{
  "n_kv_head": 3,
  "head_dim": 128,
  "activation": "swiglu",
  "positions": "rope",
  "lr": 0.00254,
  "lr_mult_up": 0.823,
  "beta1": 0.95,
  "decay_fraction": 0.581,
  "dataset": "wikipedia_en"
}
Each number is 128 + 24 x the weight over its row's rms, rounded and kept within 0 to 255. Layers, rows and columns count from 0. The size above them is the row's rms in percent of the matrix's.

# layer 4 attention output (transposed), 768x768, rms 0.0915, rows 23-30,150-158, columns 512-639
size [ 95  99 103  98  99  99  96 104  97  96  99  98  97  96  99  96  97]
[[144 120 155 100 108 113 126 140 138 142 121  83  93 102 153 151 138 156 124 146 116 102  73 100 156 111 149  97 104 161 121  88 118 152 114 123 109 123 110  91 133 133 206  93 126 160 149 111 119  97 104 160 114  81 119 119 123 125 135 131 107 136 139 153 106 128 141 124 129 109 143 102 123 103 141 109 109 131 152 107 171 174 117 120 118 126  96 136 112 124 110 125 164  96  97 123 123 115 116 134 153 112 147 123 144 134 139 134 133  65  72 130 115 166 161 144  89 103 135  98 196 115 109 151  62 150 146 104]
 [162 122 136  83 122 107 116 150 105 132 155 118 118 166 157 143 136 148 128 161 121 105 117 112 127 161 119 137 143 151 120 127 120 123 105 151 125 161 120 137 169  89 124 153 153 156  87 134 132 140 135 158 132 142 106 151 121 169 111 147 171  79 163 155 131 112 150  95 125  65 120  93  95 123 141 113 130 142 128 149 122 134 124 140 148 111 166 146 118 167 100 125 120 143  83 138 100  96 119 127 166 126 145 118 106 140  92 115 109 113 120 151 119 138  61 140 129 125 157 132 124 108  95 133 106 133 131 123]
 [136 103 119 143 106 119 111 106 118 138  90 139  52 108 142 145 139 114 124 148 134 127 116 177 144 150 162 130 128 102 147 174 147  89 103 137 152 100 106 134 100 105 120 123 171 129 120 128 131 124 114 112 170 110 134 155  60 114  60 107 125 159 168 145 127  81  76 154 118 167 120  64 116 132 131 114 109 139 131 136 119 139 152 134 115 125 127 117 129 125 149 132 140 118 122 140 121  99 154 125 135 125 147 106 120 120 143 127 103  91 110 131 141 137 110  82  91 108  91 151 153 120 118 125 126 126 141 159]
 [171 169 111 130 104 156 176 102 129 165 141 126 168 132 113  97 103 113 126 176 140 124 114 161  92 156 155 132 142 158 141 141 148  99 108 127 138 125  92 125 128 112 124 122 115 119 129 138 120 163 128  95 109 130 135 137 147 135 122 139  84 162 122 108 120 148 132 115 108 142 121  84 109 139 138  98 124 136 130 127 141 119 150 134 117 150 124 103 153 146 131 114 162 138 127 186 134 125 136 144  87  96 137 151 132 173 115 189 115 124  99 103 125 140 143 172 126 121 134 181  89 119 115 186 122 175 103 175]
 [148 199 132 124 107 144 105 156 133 113 140 135 160 112 183 123 140 102 154 112 143 108 153 101 174 139 117 147 118 126 133 142 134 118 142 149 126  86 124 142 119  95  81 127 144  87 121 121 154 116 112 125 127 103  95 128 126 117  83 121  82 147 102 149 161 105 111 113 120 118 165 156 140  91 134 123 180 142 117 152 137 100 119 151 132 135 152 119 136  94 136 135 163 156 117 140 136 123 128 156 186 112  84 101 170  77 149 122 123 133 122 124 125 134 107 111 113 104 118 103 139 112 182 169 154 147 165 110]
 [130  89 119 122 116 150  82 156 153 123 152 144 130 100 149 120 121 112 138 139 119 148 100 132 141 131 140 136 147  84 157 124 150  93 124 143 154 112 134 136 102 134 151 132 111 121 151 117 134 143 171 116 143 115 133 120 142 125 100  96 173 104 121 138 105 125 146  79 103  87 120 124 144 146  85 148 157 107 171 170 113 107 130 133 140 135 117 137 104 110 151 144 120 101 114 137 145 124  97 131 147 103 185  92 127 135 130 136 161 128 132  84 147 149 174 101 133 133 107 133 163 122  97 140 154 141 135 125]
 [112 135 154 119 119 109 107  52 100 132 118 139 107 106 134 162 137 123 167 154 152 126 114 147 135 125  81  61 101 144 194 115 149 103 146 127 132 168 172 154 121 148 167 135 136 138 158 118 133 113 133 119 137  97 127 110 119 128 105 176 124 105 126  73 139 127 112 116  93 118 115 114  95 152  94 118 157 121 129 134 113 108  90 141 107 138 141 128 114 117 136 137  41  94  96 124 119 104 132  90  91 165 127 156 125 139 101 186 159 118 141 141  91 142 124 121 139 128 118 119 167 138 104 100 112 135  92 142]
 [ 89 148  95 135 125 132 175 127 121 125 103 125 131 129 165 124 153 152 104 108 144 130 134 157 139 103 119 114 126 141 124 120 137 107 183 166 134 143 144 154 100 143 145 105 101 147 117 114 108 113  87 128 117 125 140 116 147 133 113 125  98 157 113 143  97 150 122 135 113 133  68 157 169 120 128 118 124 199 125  91 126 109 111 163 142 112  88 125 153 204 140 128 135 133 121  83 113 137 118 109  98 156 139 117 113 115 127  95 123 127 139 124 159 138 126 125 157 173 106 130 136 144  78 117 116 143 120 132]
 [126 112 133 130 146 167 124 125 104 107  95  81 155 109 150 150 104 160 147  87 121 119 143 176 132 126 125 168 131 158 122 156 107  77 152 154 116 142 117 162 102 122 137 141 152  78 146 102 140 156 110 134 134 122 140 127 113 109 133 125 172 151 124 145 110 131 172  99 136 120 124 104 133 109 158 152 150 112 132 126 151  70 119 143 109 108 167 128 164 117  94 119  98 147 156 100 150 103 140 116 124 125 106 135 140 111 104 113 126 134 157 167 128 108 112  97 173 162 151 192  97 104 156 138 128 159 109 112]
 [ 91 153 140 137 147 124 170 123 130  92 113 136 150 139 142 124 127 111 114  98 138  93 182 147 134 108 119 135 164 117 100 132 146 130 136 166 124 110 147 174 146 140 105 134 107  82 124 112 115 109 151 121 137 117 107 122 118 143 106 155 161 123 139  91 129 136  97  59 116 142 112 138 135 156 147  88 148 109  85 112 123 139 135 187 129 113 114 132 105 146 106 127 129 103 102 107 169 121 137 107 120 155 137 134 155 128 146 113 134 122 141 149 143 132 122  94 132 136 141 122  98  56 134 126 158 107 148 122]
 [157 154 124 138  95 129 138 133 134  91 104  98 131 105 138 148 107 111 136 111 149 113 119 137 118 100  69 124 134  81  94 100 146 164 191  96  97  72  72 132 101 137 105 143 102  93 125 100 120  77 144  98  94 118 127 163 152 110 167 113 116 127 110 100 160 150  98 145 166 185 101 131 108 130 105 134  89  60 111 178  84 175 154 101 124 119  98  96 127 107 112 121 127 154  99 153 140 154 127 157  94 148 136 132 153 123 142 127 138 179 118 159 100 114 157  83  97 145 136 140 105 126 152 112 110  96 119 147]
 [137 133 167 175 119 134 117 125 158  84 158 125 128 138 142 156 137 130 126 101 144  96 143 100 132 132 104 125  96 186 138 132 123 118 131 113 184 118 142 105 157 122 163 123  91 152 132 155 135 124 144  90  78 117  75 125 157 146 137 102 163 159 125 148 115 139 155 131 132  92 161 129 154  91 129 138 161 113 155  87 126  92 115 125 121 141 112 164 153 142 106 169 101 163 149 139  92 149 141  98 141 158 127 162 121 139 124 124 150 149 114 139 123  86 104 152 138 118 164 123  78 128 152 125  95 134 129 132]
 [142 129 135 110 138 119 126 155 125 178 113 116 111 155 120 113 158 140 152 107 100 152 156  97 162 133 117 135 118 116 112 167 129 128 136 122 129 137 155 144 130 150  96 123 131 130 152 146 136 135 147 128 166 182 152 120 141 135 133 124 112 132 153 184 128 118 122 140  97 162  96 132 141 158  74 114 147 126 124 141 106 100  85 124 139 128 114 131 136 116 130 110 122 124 110  86 112 138 129  74 122 154 166 140 108 107 114 113 128 137 169 140 163 142 115 140 118 153 120 132 134 170  90 125 137 104 132 111]
 [158  87 118 109 147 168 164 106 113 156 146 125 139 135 147 100 155 140 106 110  91 117 102 159 108  90 113 125 111 129 120 135 142 140 108 129 146 165 136 129 106 153 147 133 110 127 128  91 119 169 143 142 125 103 139 176 151  79 161 138 143 166 129 143  90 137 167 166 132  95 102 127 132 147  60 102 112 145 167 130 103 135 109 114 113 141 128 160 113 134  92 131 112 149 116 107 164 132 147 123 153 118 135 149 131 178 136  64 110 103 146 123 170 147 114 167 118 128 158 121  96  98 108  98 108 131 148 115]
 [141  79 160 111 134 118 173 140 128 111 111 182  99  88 119 111  83  97 122 114 111 104 118 147 116 112 130 138 133 138  96 115 114  97 111 130  82 121 120 127 147 146 132 160 152 123 183  95 112  72 116 120  89 121 126 131 131 128 116 103 104 130 166 151 128 143 153 170 144 128 121 152 135  98 143 133 139 175 127 101 118 141 119 167 117 111 163 125  91 138 135 170 158 101 156 169 141 155 183 150 115 171 114 124 109 161 125 205 119 109 117 110 130 163 135 153 121  80 116 122  92 149 163 127 122 119 147 100]
 [146 129 155 157 136 115 117 151 104 128 104  91 127 142 124 137 124 128 159 154 143  97 141 112 171 119 152 146 116 116 107 136 123 146 123 130 122 129 114 132 139  92  92 159 176  53 110 150 142 162 140 123  99 133  98 142 129 178 127 134 131 149 147 157 132  71 138 141 152 153 103 118 128 145 117 151  91 120 109 152 120 125 119 103 164 110 166 112 112  97 129 101 108 171 146 138 100 147  78 166 160 125 125 168 155 135 126 124 121 126 115 111 117 104  94 116 132 106 118 160  64 108 154 164 136 162 172 108]
 [128 129 110 122 129 132 110 140 133 103 143  97 120 127 114 166 118 144 133 144 104 132 107 108 123 119 128 126 157 152 135 169  99 151 128  97 118 142 127 143 137 157 100 144 161 111 134 113 139 123 166 136  80 142 142 121 141  99 132 150 141  76 124 113 162 152  95 131 152 138 142 107 137 102 145 164 129 110 172 146 145 110 156 116  85 126 166 164  93 117 168 131 147 130 104 156 130 112 116 136 143 106 126 129 132 153 157 161 137 127 110  79  86 127 167 113 110 120 193  99 106 118 119 126 113 143 151 135]]
# layer 4 attention value, 384x768, rms 0.0928, rows 23-30, columns 512-639
size [ 96  99  99  97  96 101  96 101]
[[153 161 114 121  74 128  99 124  95 126 120 100 120 103 126 120 139 124 150 120 160 139 137 141 104 113 116 119 118  99 123 162 138  94 140 116 150 106 118 130 135 129  89 153 128  85 128 153 112 130 122 133 139 142 115 135 128 179 134 136  84 125 116 138 152 160 118 143 129 107 155 117  84 110 118 159 115 112 119  92 132 156 145 153 135 133 128 106 142 140 119 134 111 110 125 153 131 118 141 145 132 157  98 110 107 121 103 169 132 179 145 164 125  81 106 123 166 131 148 119 114 170 123 132 125 118 149 103]
 [113 151 132 127 139 142 126 130 102 159 135 172 114  73 145 163 118 122 138 111 133 134 158 153 108 171 178 138 113  74  96 153 121 125 112 129 154 157 118  91 103 106 177 117 120 113 138 116 144 175 124 129 107 129 152 151 127 109 105 115 130 117 132 170 124 158 152 105 113 125 176 122 124  89 180 105 114 160 109 160 168  86  95  93 138 136 107 150 169 125 105 149 162 155 113 138 134 136 109 124 156 118 134 129 155 101 149 159 129 105 156 131 149 133  70 174 140 138 153 196 143 100 149 139 138 175 139 106]
 [148 163 143 104 120 103 147 115  84 147  97 131 156 185 131 119  79 127 139 122 133 125 140 174 128 132 145  75 137 138 101 115 161 118 127 105 111 153 136 114 144 151 149 107 109 161 134  87  89 101 148 193 138 125 175 152 144 112 143 155 126  89  77 121 120 148  90 135 137 127 126 128 145 140 112 144 132 143 102 148 134 142 112  97  79 127  87 158 108 120 168 144 115 107 152 107 121 128 146 122 138 138 131 142 116 132 100 128 105 134 118 118 159 107 164 115 126 163 124 145 143 122 142 159 143 130 144 178]
 [ 95  88 135 130 101 117 164 124 181 170  89 161 124  99 145 113  82 119 142 112 111 124 101 115 144 123 138 127 100 114 171  95  96 112 104  80 132 142 142 149  83 153 133 141 150 152 133 134 123  92 116 144  75 117 136 143 138 137  92 134 167 116 140 120 161 124 127  80 142 132 109 138 124 165 113 146 119 131 110  87 120 115 132 132  98 164 133 124 126 134  96 159 117 121 187 107 135 130 145 117 139 149 110 117 124 146 121 155 164 111 137 150 160 112 107  88 110  66 129 142 121 130 144  96 121 134 114 114]
 [113 162 159 115 141  91 111 158 168 139  96 126  80 117 131 134 133  90  77 153 163 129 118 148 135 102 142 130  89 134 116  93 150  93 133 162 118 152  88 160 113 101 116  88  97 127 168 130 133 112 170 140 142 123 162 123 136 157 136 128 138 140 139 124 109 170 115 137 127 144 138  92 118 166 175 113 127 127 141 122 147 124 130 110 130 118  81 124 116 137 156 102 146 120 157 104 118 137 176 115 146  97 143 169 111 117 177 135 113 157 119 142 121 114 161 146 153 156 132 161 118 119 144 155  97  94 118 147]
 [ 76 142 104 110 165 150 144 110 154 159 161  95 121 119 138 101 133 119 153 153 116  98 166 157 115 144 130 121 109 152  64  96 161  98 148 115 110 170  86 167 106 122 139 150 124 164 103 166 135 154  75 155 136 156 104 151 131 154 175 158 148 137 116  85  93 111 131 155 156 177 126 120 113 100 173 106 125 117 152  87  92  97 102 126 129 136 119 137 176 158  83 111 111 142 117 110 116 104 150  92 104 112 124 136 140 183 133  74 111 121 127 172 154 103 136 144 102 169 163 138 153 150 125 139 117 119 110 109]
 [ 89  79 133 106 113 157 182 154 126 114 117 115 125 139 168 133 146 133  96 110 112 141 144 132 138  99 151 150 170 145 119 102 121 122  90  94 119 147 130 147 133  93 160 136 168 149 109 119 151 147 129 148 145 135 161 175 115 140 125 105 161 110 119 159 138 121 128 136 127 111 153 110 109 181 103 142 106 121 154  98 121 146 129 115  97 151 135 150 141 106 130 129 152 165 144 114 168 164  96 138 102 139 140 114 116 119 152 130  90 141  94 141  94  95 142 151 153 103 137 145 106  82 120 106  98 164 110 132]
 [110 166 160 115 113 109 151 159 140 135 127 114 172 101 126 122  98  87 105 133 127 101 123 145 141 135 127 145  76 121 131 128 141 137 148 102 118 122  48 157  92 108 109 181 156 113 153 124 147 143 181 119 151 126 128 142  90 128 112 127 111 142  99 177  85 149 127 117 159 133 125 142  85 141 110 174 163 121 150 134 103 177 101 108 133 143 191 144 139 109 132  97 126 109 114 120 154 122 124  96 149 170 110 149 125 112 149 119 125 169 156 182  94 110 101 107 107 118 115  97 112 123 134 145 119 125 129  96]]